config.toml
n_layer = 11
d_model = 192
n_head = 6
n_kv_head = 6
head_dim = 32
d_mlp = 768
vocab_size = 1024
activation = "tanh_gelu"
norm = "layernorm"
norm_place = "pre"
norm_eps = 1e-05
positions = "learned"
qk_norm = false
attn_scale = 0.177
bias = "all"
tie_embeddings = true
parallel_block = false
init = "normal"
init_std_qkv = 0.0406
init_std_o = 0.0
init_std_up = 0.0406
init_std_down = 0.0
optimizer = "soap_variant"
lr = 0.00695
beta1 = 0.95
beta2 = 0.98
weight_decay = 0.06
lr_head = 0.01
grad_clip = 0.5
warmup_steps = 200
schedule = "wsd"
decay_fraction = 0.653
decay_shape = "linear"
final_lr_fraction = 0.0
batch_tokens = 65536
seq_len = 256
doc_mask = false
train_tokens = 286700000
steps = 4375
dataset = "wikipedia_en"
Each number is 500 + 40 x the weight over its row's rms, rounded and kept within 0 to 999. Layers, rows and columns count from 0. Numbers have three digits each. The size before them is the row's rms in percent of the matrix's.

# layer 6 attention key, 192x192, rms 0.173, rows 100-191, columns 0-63
112:549427493496489503545438467576519475500593501447477455517540418488475531449544473514506539511546542490503516552512525408476464510431559581544492511483506474473474498479541490533481453498499577
128:544507588498572524534472527529524531491469555574522540525500529490469444401507435472465565512511494454458532475504516492451506577502466508464482524512552486577497534491493533464506441546458488
109:494492448426513498563537546479551511595490461448505493478491541553585486481523450515566514548480507508562486577461491479524471454548440535463559533530491467538487472465475507459553438508442495
116:471524542493564488532425452517487551486507474517519545447464483594477534531518483476503437490533501477505544512510534515456499464563573508468490556466448560491449527456457560473507467475486564
118:565571492533452502527477479510472502483496578458527460495505482504478451501506567529535486454502492496536458530507603463466459502457483491492530434456472436485403492540474519503464593499520532
119:504483497497491464542550446505458529469485562515505489511487526466444532509583510529542546549500599395479514515584518526383510438546526535457533518472435440537513453497494525459502536441462492
112:494482499475556513504472502534544448494503457544503439497474547500540442527508563439490472479594491423543466477459519483444528494451509538459462535500579513468518518463499420533487538563508475
121:518455493500521461538568518449539487553502527482475525509549432536435458535494480499528492520473430539539454521380545542447627513537479503461557464506529532502494546444460545532430474514492427
122:509516457461419422484413534577501502484486460483497475571500534464435518464436499477484431507517532555544542516521482515479453489515480439490426515465541504540566513526482530593497510507528496
122:455487550505505516496454507551419432540530528486492531572510528505575526535504483495535550478597445498504475419451473508550542485510493468396513492582480481492448553535484520453374500455549502
112:486436550454560503504562577528527426575498456537476446498511537577498525495518534518455463498504560518493495475536489518525525538433449484509466512515522518525501544492482476534374575512488527
122:542442479568578458479533452467454507485510537459525478511456549471496545609429504481485485509481446524480514528527471456479522495542486528529520433443547485502487484441552535516503493601501463
122:460460410492481505543506442526487465519508531433510487542504554496468560539537526485424491512558452472529552436573458509515536547440543532498505509531447491445588540486504511481522527535493538
116:459555467496483595537525381515519520554476511534481492528520541477505489477463542488504551517517535515490510505461472466498421458475374582438574551558511521491493580480476470453570472488549504
114:491512558471474453497472493461486515500536518483498557523522480509504493488500463471550435536477572554462530480515501480514526558523521501482503523525479526466526468498508499455522513537536550
116:477531526431431495560517521448518567518546536452502516541493513540497432518471435523490538524554457486519426533462432423496525503487494583520488487546544539524531506484480486488552461458448474
123:455475520448448509501481490491534461495448508516505594504595570475556595459508536495562537554501480488516480534414435499533550495501505546451456447481436485493434483523564473572464522554514441
117:464449507485506469470555540569531517473546483568520514502446460475557489440476498472595549577508457519474590516528539552494485529449571521425480401563465486447574480536469503538502523482576487
131:504535465468481490501518524563435505536524410490481462528541507469490499513448522477526542495558530535494476492535500454457565505506462477552414460531470528494590512535459459487472510559488582
119:509519467498425454551422500557505518463494505534424416486437557506529436491505480453541597480498446559488507463482423531432526494482550477523519463441551508526503494424489442454467459473552517
117:501560463482469551519401539491499600507396496524511529516496462476488538431473514544463512580451504502489480488457532458481511506461484544509502484550538489494559470488458507475412570504470498
115:512551511555496437451511521519469400429515524460500511472437507475457494549495518476473567493510560502499501473425478413431566531498508384484503493486524500479483472470549445536476516496532532
117:524529561488460544484457482493517432468528487452469449492461505502514586508449566516482558517511480428494493575510533536516542518511525530540518535490506529448516473556540468464476457499517499
117:543488500532542475454481464546491525411464521539510585525388485495526460459510510475467556494428472502542509516464476530580508578468554543544497514531494460526464470460473503583434568499487508
115:474525465435493493500571426511497518475479576448486414445498434523549487503500503432545470570452509464425521447594443487485570474466437423554520542585566521437410489473485530519503483484590483
123:439538481486545528520512447574487479517567540536538455450495475487542521475537484534578497502521536450497576475495447482529511417531528506501470531449589508495490527464530550516489521532486510
112:514443437464543560472511418522493473533477564499463489489491520495498510470452507497461477504524519523514478523493464432454465440522484497485526509435510480568472465519461551490504489558483498
116:515458537461467506462575593576486489532521510544492459380544457424460533537471483483477551515551545485465513509461488516459462507483582541460517539506505481485516489554470489530483458503525530
089:576530479556515596473443541512529529493538503524520528448548542469538526518539532504513534521475499446483477500492547565496547530536535515488484473581513463587470518503537470561460408513457536
092:488469527433513470495522496419586421443499497553506461481506538510520519469521537501527564534474521488501594528475466512479490528462529429499488480517532520514512475523505391429465473514504522
081:501551482511541485515520531492500469471556542497513482493491500504495370504478481622518533513516461533480505464561450527571467528469492516473456512517544430445546534439492475568468473500526444
098:524477547507538486432551562467520465451495483499517551507484507508561494500485520471490494453474459565444532505482465578476530460448557510434529488573493475565571412531478402484504523526524498
083:555442481536503463467451541564499538515544500529471596573524459475498500537499511439466507519550586522501467518516509460511493538470519478491452524537417429494548486499496511516509498468550530
092:531519526456534600548462457535485506482497461510433546496524489437492565546463449530486440466544545590509506496497514453521467505523418494474505498492502535562477551511467479556553520418469544
092:438488605509481460577482527543520473473515474522471529509552500435509467524488487509580454492464459497484543537546518455473469516520495503405471500490528519476488548413477478437518484461535510
086:500535568489482558460513549538557483467478536531491474479605564449510451517523503500480514464454585508432446448588453449505509483502474494482499538525463496442468501513521589500512492577401518
097:492487491513470480514503564498568551498530536437502508544544492539564519506538469500493487508468503482510500484558509509460483428553449492536523463508542471490520445443461526521560438456486519
089:516412553458536508412523473580534513486472456492459516411488503553541492514499547516420468512488492422433551544509441494502471584450497454455537434551522508524529454544496465494486464529489493
088:590488464428489529527533465541506464508558521466515511474477517519469497491452496483541443548523518474497569505553413473445527565497467499436454426488521507536465563517411451500492498487488547
092:455531525574467469426530500497514568519510426539513524489488480554492439517511591512402430468510510401494548507584530452494467550544440582501459468566458567480459500510532521497477391558468485
095:539436454484542484459497458522498475567467524489463526371528519517484459505551556477535492467508503466533510487552443565517502598453475467577472506469499512443541479412474468548463537456501486
089:581436491481503502498530517492563433570524529530547502486492457471490467388441507529449551450445515509490556474538543485485445494519477546426485545546490520429452505573453504506484501522534522
087:490522526498422558508551464584436477492463445498524464466506461507495614527543486543464527472536477481549549525483498503494487536453518493510532491484556517526476582557519502452489549546518511
085:470512517517445432490526426499472454538485492538481471564505508577516489467528519530501447468467526521445471478476499593494463475537469485511486545539518500531515604496471447525472446569485509
096:429421520470482532444487467495469493537489576586467523558432490475465578502525499532509503492531494498536432480554588534537501534486500482398503554479405516447528493542508530481539455533503566
092:513485498479461445538513484516522482496491525490482515465453488532508529535496443526540551528467575517500502458491498506510446487536560495511520507440448487507551447464493467490416530558484599
092:512464444459517464488534512493538442572497468483548487537544496552551493540482456528491509519514504460429456593572505487576531549464564513496523514459522482449526501476516488536491506559450465
092:451515524465500508510510452466466497528505525504586529541479552470550519567441478412493507507541453540500481426441389519517524495540509518513492526525523523517458530531465443554506501532489528
090:468419523579381531530417514497562457407511562427484447442485449494532521529511482505413517513485492550479517454503572477481477482490540502548452552475534536453580456469505552523508510563494504
096:501501469495604529452449509515511495488480532535499501517524506438499453549465550464503504544436513475481450495398462497587553545515457529500594414573535471510504497521520557422560519454536552
087:583429538473486445565562512433480455521431542436606515519460458478525481567520512517497546531519506447425432566475501499502476552481516492499477511403538554529498475484497541449537479472478507
092:505495540525485557491423481503449523494525492465538456453494530414528527579480492472499496467540516554459517514426531489447534501493489488548493510500434519492514541512509546453535526482432484
084:466455508493510512515470516504505448493458512449440455496501537473514490520410489496499531511516465440545494504540439530450444479496489508553466469480519514559550476535461547544459463553537473
096:485507502496537468477504548482497505474455533523462519548507523538496457531466489419464533517494525600517487470437475559537570565452566524480518512563481522588535432520498462511508470582448449
093:530517497444549557519491469537511618532547538478490547541452472512487486432461568519489509472537528461437537467544478462536446402488565563536519558527521611506525532484532491517500551505475504
099:449476530445529529500521508461543523472572489531446495465495548476536470468506510506532519477528530481482548531504537467483472503411509484510497529487484563498480512483514513510455494541484549
090:524537485551499450432498480479469546512456536467501460488513461511510467522558451512563528491461565505505542484419537577532470540506494473400489547503452489529492414536457535490451531552562488
098:511519505567517549436445480483521528440520526568482580491489481471513445487507454510513485538579499493514492437493488443510502488417435490520477476503432509489427571499520524487505501469426490
092:480502495528485532540482398535465518497521519466543498525508495472497557469570427482581521443487451491486506529486441482427490484481570474509499409547581523567544551563478481513535482452463463
088:503497512552593460550477486511479500511461472486478521437532484512496478514421467560452538482454477542581448519423517458485471534524610504578451458458481516511500507478519515504470523578485454
119:562455537482515472512421568483532519474446461489532563496572469514568526501526571494493471466472509386425506510499558524468516474534508502453584518559489495493475516518519464474512513438395529
103:538547430503488438503473559409463514535413546486520546446471469462479550563498527443543480570496500515503521540492488518522583520493510537529533505494508476522502490460460481575486482505428469
106:419487483502479462521428543481483483471514538461559552525563482490483513549504461499511439435469385464509517513512505525495467530502536523517491481462437496441498472463550465625500486463525519
112:477525525486499468482480431497528458415468456508525510486494501471527464517493516524489500479481513573554505490438458513465522473542504517486497488539540520487513569422471443488521528511419517
112:530481503521515542538563501490549544525497457514542573543546517485493501432481552539499505438498567448427516535537549442452481524502533486510509528576538460558607481498405505458534551499498521
124:570540429460523496471547525512437496541502564545496499529547483542495471517550502492457572502457403507474546436539484486570495562506536491544484565541602448494505551506485546470483545439546480
108:533498518559437575478483536504457534559478497538467522515503473435491538521486558523526507414502532484462426441523553532486504556542481460437514504552465531500486524469486510498445573532506520
106:552504490534516443495556563498473451508486444473543499536550543413574530592503475530482470473447471502483482497565475537500455510427530487600519445440540483521498480397518445525546470516485438
111:530585468506543526529497505481518440502488527446559502532573504472563573426506538557511501506455524407481443463508529471542519440506507558499519451549518417503475537448519448487585474467471421
100:516530449460437469428458445483504487467453504418537468529504549508561474512518510454551484519517535555463534516444471471530494497458503550531464534519500524404490423510494530485601578489526493
115:552542475523472492547464437546520566499547457480540498513480517535459522504495536466549483499566506522615573503600487508463506437472422486552486470446512509588518492482506545480562496468478495
113:517515521468541452436482442577484541565449498519468534542437575441557507490459428470504464447540475535526477486578537463473458498465472465528453542553472528475474487553510499464498464505491501
113:479502525482470544446504431541487404417543428512470470569567518540504501536513561527521488506489540516598461571456515538462455502453570500582546517585530511476492496506507482511512438478457515
118:509485507607559537479466463468525533484491504481545499451508519448459457497540536467458476437524544509461578486495511465544442482537450490526500548490496499497431505506520492469552456507495483
105:464454545511528519453468463587472571494548455493464526499505558486536504485470593469498467457537489488469568460493486435497476488445501477457506536489474483432444518541582462494445557537523571
107:441559442540436498511551488491525501540498489495464532491550469560504472531471500452530509540478431496447462493490477483490503456532510511529527519495536593531476507444527479474450527523512500
103:520554496472543512476536488524502487461450498506501473527522519437506529528451481563458431505500531477454444517542476460474413450582486487525510460466566539483513500488566444454444541515506426
110:445561528495501479495478542577508551493489466476479527545522570480567579495443574416517454528555474494546488447522495474605433497587462452472524508544446458550491477450565516436486462462504460
109:465518499519519461511449455459538487454464553541490565448456479492517521489502545489481476475456483596545523433461511497489524594560515505532551500458518490443440476503501481506562494544484575
105:514518502475520555538503469492547499444539475581470479526508465498501572456451504501485504565522532479512517564520450469612496549573549526488516545464504454498519538515563505451508409516485486
107:496524530512462514470469425561546508488480475499526462503523514505532526440525524495560535427476543565463504517485498448485532510491537473623471441531488520478494512476427498500533555491480462
111:514455562469467463582459442524521506539495454511533407447503576537484502504512550551462558429490466508545448503458565557606468463493471550455475525514555581556460477540447532466506507454520506
107:482533458411586500524466468441485555546466439497495504467557564536543473494511429495503480440501494461461482494431569487525507544423524480525566540501542533474545521475385495490549472555532499
105:472506542543519499512494492544443463523455450501472510512447486568487463545461472511486487535544532462421543425393491488560492516505426451476513464499540568543442537519463532529535474480501452
106:510520560531459499502564579480527454524469449542440540478463534538481480460480444536485444464418512423524476510538489443534430573535512541533546542481479484542452478475418558507528556501465469
120:518521477474528473454485513461473587525531542554475552531521473489486447539477510492478557533539496444457439432502520558449493566625468485496491542480393482467475563499488550423538499536562499
108:505498452466580516464536460483455463520430516543478548476510505462578511474497530510440461495469467565539553490485476492476602443535450440407554524483549423564476526440467521464535583502485476
117:493544540454481461554529534504554520506428475521547496539519567523541446522531560438459471462513483495446458495535497596467541474472492499468467453489507468522514506446498487510562536398492487
105:464453458514518425506531502473496466509516517479538509473534505561496538511528507470563481456446433473521539464493413484466502476550538517487540443498492490533607426450481507426554503510521502
112:458482499518517523416570572531494547454423523521431483511389447463539486518569426511490502500521502534540528525546457464591485459503535480529546487454521516586512465516475529513424501461489511
104:547428477539479456493477477541434479541498491441475489483487549364465585549506559541518528520444455503488485483521483572462469484507539453467526517454500493468509465496527467490549550432510565
110:554541454474509421508523568394485505514512527461497483441537491523454547501495502523423481497522491519435485528570455467516501486564543514463541515471482521496529463503419509468531521538461507